config.yaml
d_model: 128
rope_fraction: 1.0
init: "normal"
init_std_o: 0.00543
init_std_up: 0.0317
optimizer: "soap_variant"
lr_mult_qkv: 0.4
lr_head: 0.00914
seq_len: 512
Each number is 128 + 24 x the weight over its row's rms, rounded and kept within 0 to 255. Layers, rows and columns count from 0. Numbers have three digits each. The size before them is the row's rms in percent of the matrix's.

# up: layer 9 MLP up, 320x128, rms 0.135, rows 303-319, columns 0-127
# down: layer 9 MLP down (transposed), 320x128, rms 0.128, rows 303-319, columns 0-127
# gate: layer 9 MLP gate, 320x128, rms 0.141, rows 304-319, columns 0-127
up303 096:143129111115144115135131157176113148152146149133103114131095116160108119127126128110129147139076136101126112167097096151147165086093157105146065090147127130073099122179088164152149117123106137108091143119136152124151167128126146131170109135092096148108166108137134077144167161138107103126110123117165130119117145099144130143131128134158130105160157161135153163139107163138149131142154
down303 098:139071145105085101128149075117108102119150121121135148112123083110146147137110192171100119160139180100121150129116080155165133125125161158124146145116124138165134134147125142149103122135098140143142108155105109163129126145135120164105127116122158100146144078156117146105113148086138158119114104152119150135131121091139110108060103084119118118139125109178124134100118109138120171133124
gate304 100:095120120104158122168182132160145099120127115136128129176121097103106134141127135114159133121086107175140138127127137141120156140085134140129127165127212146108143134142160111096152160158143093148158091143102130109144152106135137126066117162172143128142112117129118110144125134114087129152125130133130122103155130141128126159109117124106126148108115131155117130063143078158191136152137
up304 097:131136133123138099154079124120120101133138107137144145147153159148114104172107114139088133154109142189148143152099099151121139101102117150069152133114083110129096081085115113121111113134131116117139115109142119142157074127116140162115148134118142119111104085138102115163158133091144166137109140104154093129084137086148121160128147114162107130132136157159160124090133157157180101143144
down304 095:132168126102131151145143114135146121128091131153114113155165113161133105041107123129112133108120110108169143156118112110097131145122135111164136120156163111118163116114147101101129171152117065135090092125133153075157164095102095155114146167126129157149157149119096125143135157131122057103150123125104118103128139127133123113126112101116123083130154158096139158114096133128116123131125
gate305 100:078143107121126123153123114149105119113156122112111108139113104135101122122128102131173187147096123070114092136136136181153116154103113145106133186153121117118128122072095111148134100135119158126156083066088134130150105148146106111109161148087148129165108142142141129107140116128141127159134138085124151160110134127123104127096124133149087128131129141120126133084160110105119173153168
up305 097:122157124090159068149131140171115150127111162143124122141112109107141082140113091169150082131151164106146105150107142151130110137179160128147180133139149149157102123147118131116112133146125107097107104129119102098142142167137135136139119088137134148100145141139106117113076132146077134112131156167172122097190104116165125154124146136164135138129136105110141116114094078106134152123113
down305 100:118138150097137117124111066154126162138086121135116117159101103118120100174112081110127112127158106126142123145121149127146157129113083118102124145112074127089109149158086123158121127092118106141185127108099157087145141113104119099104148108155105116132141119124128120137106148134152138125103151114133130164145094139144119121094125083107146075145139105176112131126087100157117173089089
gate306 088:075145112103148106117161148109121143162110136087136135088142145083133132144158115119086127142132150123101144141083140166081118101132112129088170125144134105073106135091099136076147095152127144146126124127161106139076117156147126130156167109089133079129139161166138140173098150124140118087126107135136107117136128139132140079132134111106112130087145150116089144119127124099155127137129
up306 097:119103054105135129136146118118137135125110143113111149100160107127108096147084118132126107152172127141134094156172168131135143101116111111111179168149144122150123081129160119116114124089092137138153145154165109176085136151168126129170145117108109123103119145113090137152083150125111127108120129132140149173152093128138118054148134143134126163120146158112106155123142130116149104126110
down306 106:143150127139114124142150121144118103127102119110122141135132113188106113124114173159179111147163106180133097157175142073150117067147118129111146165139124159122147145111154105140140148122075152152154142181146102164114125130165128148162134137145100128137106139093115138169130121148118116080134137122111154137162086141149139138116168125146149155157151148148148151087143116148161112133128
gate307 102:097123148151128115120140096178156122090120129115181091168117117156143089196114134092147131146145119148162117166119100142109150112113091152125132105170150133109117122128124119120136103135162085080129124071116141100137124175160129111146110100097136111156110117158185093144089103122107141134109134136105133132127133140142160153149132103117147143104146155132177147078133126139139123122153
up307 102:139151120107133114152112158098121100115138162144135132099133118131120149153120131119124131082166096103085146132161113162129128131138127157157105123177144135137136124103104159106089151122121122101154102180111136134135118128100168123109169161165084110071110119131091100102144128124155083137099141133127106085133119144108155138114145154137121094172127131079126128207108107138108110100116
down307 097:106113140120112132120100148160116124159126148115104149145155122080158108088127083108120134133115130136127162099150148104126137146120112183072144072146151158098116135139181145093142144074108105114139106113110092113141118163089109143141129141124141114097118154115119127114116111058151160157134114105161149146131154175133112175124113100126087120132139163176126136112141123112107122109116
gate308 109:095100134122126164164062135165131118136121141121103119125128101131134100100104133142119099114127116122106123110134096106181158161113149153100119133159170125129133132110085148120146138130166177150092126127158172167121100122093152107151110150137134165123120165116145169154099110152129130169113124173131105100125158170141138102126122090125156110127148157125079118169126147097145135162094
up308 125:170102115089152131071175099078112095135153138082144114147128121136139064171149127139140121131110074147152156157139149125111159106108113141104166138157154140121131120139106155125083145095125123127150150120120124113142155130132162114109147119106118076095149146148094113101111175132100120102142105101120136133115127145121118110111107145153126137136136066136150118118175150120116099144090
down308 081:132123121104130121121134099100133121070150150068152123129125143159138138204150136141113157146112092130136154141097149145100170091100147138120146113153132127154113094121154114120082136132096142109157126151113164160110185119132168117115137117088084090117157152117150129095115177130121118156131101109138103130112096154122124108102125153166156132114133085153138128154143146161115099106144
gate309 102:122121140140140108096155103116123108129110120127184140123124168131100119119127102112171110178114121140135108074083101116116136145152112145126097170126127157093102165130175120093127166110148170148138160168097101094143130154175108124084140139124127152164115113089135082125115137119139101111163121109112133118119095088087157130149132107160088112123135135158164127158133145116103160126120
up309 098:125109095116105108105152135152105157124111100143184102134139142154124125116140146122166132104127108128105097141169081137098171137147113139117127125135145144126115129110096152104163111109120152121179161159138114125135119164152110155110189150115096097160100136092125148110172166133136169176156168146137161125115111100121151136142148143096075100093135157140144120148158139119093144156143
down309 099:133147169047110110116148163146097124108103129149136088148135134073083158162159172161135123111166119123123147119103087128143118118163145180114135161142142143141099157172144115126100112119113116166108118117154170109109156130149127134143091125131148113154137137144122138100117113148142115144114140112097170110177158112140139143099092119169127147093120134114107123141094109150095144121123
gate310 100:128107153110100137102101085121122112113096116132168122149140109141179078132161089137167167124117122152128140117110132142127112119149125158155113136137156198133172105152148171129119110105165157129170137108117154154126123164133117134144110108132077150114130117112140156145082116180133143168144101141109086091107135148135123142121131133154154176133091143121109119161144106125130089162150
up310 106:130142112131062142125118084101137133154103116133100152111105105091165099132127129106137115095105096166140091161147066172148127137097101143110128131149126141102128157117109143134149122147113124155130147118180132140133152177090095162118062089124090099136137128123129154123110123158095149156135131167123142099087139101132139110115167130136093117139112096123133123131136115097176105137117
down310 099:123064141144130115112121151140094135109133149129114134139143141189160078155149141106160113164161142132093178119163134133123113121178138118107158149120163150100125132126100146113122130110118163148140121063149124183114065165118109136149150156119134151126099114109130122136143154153135154142131117140133097145159159119131147126178119139116094189130127148112121123107157141127152116146168
gate311 098:126142116129093115085115115113105110113123142166104153128120120095132152139188115133136163151141099123136142107146092130129125161098169125123103106149180153125158121115127126108104147062166099105168113114145095111135149151109176141109137080124119144139190112147135059116164104110124099145134101145123108099082097142123135133110121124085135153124111143087140117150142110119134124107150
up311 095:105144152133118112104089155089110145159155140121102160087128099093141082155153114146148108131120134140174126108128094092118116142131149129113108103131135184155111128134104133092169168156139150108139150129135141091121136196134099089112082114150150166150161142105112128131141080114168132132127124103130142115133132130130136115163141106100151162100093100133127138073156106146145097118146
down311 102:094107131104145174114089169142107113133110140086134106126151121137127082150126140111131117104135162095155127123123069128155112117161145100130143131100120168150129126135106108156120124159116151141155116114139138105125066145155125097128135141170158100105109132102113121165120067091112140128144125155130164100162101113136124100182131126117124131141079102159114168084156131173133154130146
gate312 098:156169155130141123127143160120095130100100198132134139120123119133132105126091123124105096163134177095142108141164132159099105152083107153111147141147086167098084171091080145122141168095113119157103144091109135127107137120140152123115082170147128116162115148153118126141084103102115192137098137125105144104132128155121130142136147137140136151113138101140153141134117107132156142114103
up312 093:105133077110166124119141119121149133131117118106137162101147115113135162100151135132117151159107173126094121145089110117162117116120154111085090113182151131103133084155131167077135125122108158132134145142114109123142110095086144106088130157158154171117136138159113115119114123121105117083119082137100118133135125126100133130109127126134116125113124110085120136057133134145049129090132
down312 102:164183108156084117123181158115155137150115141137160125103131138121146150126157152136125116199070111115158109120129178083131126143108118149130085114159148115132117137107158158101163131124145135145093111113157136122125140126126122133133113199165112126102165113130133113098099164157144095160139132109100169132102098098092138110172118120115110136121114118136126124146102097135139122107118
gate313 099:096147100118098137083108115136130100102111194118131138118138121130141151079164124101122120184098120103154138106130086135115123143152120123106131148104113144122128067083144114132146110143122122165130077158135153170157114170133129136148137163115157133144128157131118117124164090137140179124126126115124152082107158118123151181115079137130145129138133136132142156122104125076104152089144
up313 108:132152127094123146136134152124134133074162130141157149119089154130117135108133138148156154155164122148147128149131118084132165123120138147167139096124151135125130105162099154110120144113134136130150121132108155141147132221119083120134084115143113126168096145155110118166133108155168174144156123104115136109124111108123149153134119145171155084122141135116153079154112120133059166133114
down313 096:100139105115178143118075122158134188143133141126108116103177116137139083142156136108149111094155123087102155128135104130101111076112110161086125112068101130107176116117118143084162094136099133174100137125132133119129097088154136131079173144150150134110120130145129139124113121133133142138121101149172109150126123133140105106142085119142129140147098149166131109115137141136162095132123
gate314 089:081150109124148135138118139150141110102119130135140134163128150124146119126095152106142149072159149101116097124070130150130126153124115107124158113105156135139122138161092113129150184112119129124128112142140140117104130094134134134117127140109164128098076141154154128170091121127117061118181115143146150133161157160155129144158131107098094095060116151122097128123117112083161141121175
up314 098:190085131134115123129130130119102110123112138130143133126130156162153153105147165123104104135169089091146150154131096153134129153120097130095095156100169111172125149155130152153128098109135105130114134081069143171137099110126135150141075100121119116131101143158137134114136139063110132169132146128154162131180112103149109134120129166139110144098127140149127132085140089143101160127134
down314 095:144082101136156107114154159066140129121116128090114136127155138111155140107144150123110095122121043118125131104169140117119170096101133132125103126137161089122117120127140122144167128134124142119185159149141092100123134107114137124128161081152111110126108138098113156109148136130146132134149135123152113173169140118093126138111056142142178144099134093139143132114133128125138081162110
gate315 101:099159123119145127113121111122106140179163117166176132125118125129102127127111080103169111075118137090097137135156112157085145134137087152119116131105129086167110112110137134125125178075151125138117118126152135136157110160144162138123145118085140114088107136115126117146162109118134105113126112122128102133113126153117115087100144134080133176120119106129179079146088140149134176093128
up315 103:121141145153111126124067118139145119151147093127168111103147164113152088148112174160142108122111110124131117128072118127139108114144157179142106121112077157121128162130148139156096152163142151155139110133108134104159109088146168119142140163140124146117121145102161148151139156115116160124132152101188128102100123101123145156123105119185143097126132162118156172145166131146122156107099
down315 103:150155118192098139139111125160137086132102093134090107091177129131128100167136129149112128144136141152147116107111101142165105102133166109147188140132104120141106129125142194141118099167169118125138136144078128097111127114134160144115103138097097171127116120116108123117154140093121088125114161130138106123125154154126132163119097106165153115143103168130106158126150160082110147127118
gate316 100:146073116130111122149167116085135141155117144103134158187138131107139149114124121103115075096143100169147112108151127082140089148152086150131084164126153105109097139170093100142136113109110126110142085129136107116160142133130101142145103184164093145185144125099118127119128146144098097148118139151102106144133149121148126135105119102124150112112135123098104117162151088109136150157143
up316 097:110165149171143169144096094114167128099125156147131137108124134107115135106114125129118125105138166099111118159145105137128163103139080153138133139173158091116116097129112142124123141155114082098126113135107142122175102144143077132129138157131126097143107127090144121110130109078140208130099114147089114177078151132151103152151141132135104163130102135116110119139134118151103090098106
down316 096:129151166085129106112125148127149141108140141143110143173095163130143154100104140144137162087095135112115121127091099082131104137149143161149122136110200112151164107135137128142200128115111143143135156126135132152113154112138124176138167143132115109170167152076143150168109116120128167130129136145104148121140090135123109121159168133130137080091141143134142175112135144158127105142144
gate317 101:208159104148122183161070169154163125117137123100136130143142079176104127097166151125114102104141102126131133125125145135113145136145108126150165177122114095167152159137088088135169158134122143143149120069145181143135120108105139131118145100116147157097102095157151135124123155130133141145134156124146118133141127118113126123108155121119140119167105102127105102135108134116133159145137
up317 100:123081143121154092156145087147169109109114113110108146168149155093085120156154159129117136125105077106128139095195083122125113139123133121130070106119113112149110099143126090128139177135146120107103126166110119095178128142101130139124099104098150098134118086120145159088139104138177137124138161130103125110118118154107141129124139150148151152119140106118135123155117132118124124116066
down317 099:137148126137136117141123113105135084098171124151133122104090110113096138174117127135088131178130130140152152148113146133131147131161126101135139178178120131127157113105149082121090142132148120128110118138145094148152160171135132082165143098174087124160138100129125144114131187131110091087113113096118132101111135097149144117138186124118070146090155146095141152108135134120134128122146
gate318 103:102121149160163152118145170114164164151112129109153123071091099137124135146119125113139125092171145116155137143096133146113126100153170152121111160152153151125150098104139161135146108104169133129167068134087131106148119162158119111123135155108114177139099127168157135146144140133109120155178131111151157156112114121159149176157104147153118138143124084130137134132130115102092128134169
up318 098:194134128105143137104122116105133139097093114130148106127102122086087133134113124110071128135100120184151142087113125131141101190120130137072122093136121127175115123128148076107148094117120129155145145165130098147144110127154143143152115128138105115155113149107144098135128132134134092121121176150102051121119128128118148136157138128113122106120108168152166108149114129171124154107109
down318 102:118168119131118093114103120121159100121134110109144069162122108150084168100117102140128158097081157130125147083127122152082106158119103133120130104133122181113125114107129106139103159125115149126094150128132147134117134097165157089122105135151123127135109072159161121171129136157150118134154154155103081126120103101131108129117179080130161113120137105112139151159158148100130130155164
gate319 105:177087130092119118147124114132124117119126158157180111107149128069122073140121149128102117114116127151161097122116138145107150129146152142126165178111155125126090164110142122117121127136159170158157109163153113112090146156121173089144127131119163115153101139093090097098127094197149108106153161126143133126115148118090106130129105124115174105096123114154129121140149116132106147139132
up319 104:114133122106131088110152134113140083141089119126156169178116124144138166120110065103134146153187141103155118139123144118116136138138133116128135101132112167143130107112101119124133106124160126151094126134130118104170135107153116119148178112142167118147079141134135160073127156112107127114124106142121137162173086129130179152096120124151108154151176161149172133142150116141125104165094
down319 104:140150131103110157129119118134144084158111084094093115102164161130134110106168109122082091129097151127115125125182071148150182140136102127145130130095138128151131159127142165129152167078129171181069104124103154152103139127108120141105125128109118166134162118138097152172098161107127139115135140134133127097120102133152174109144127150129122112145136162118123089123113129144129133132150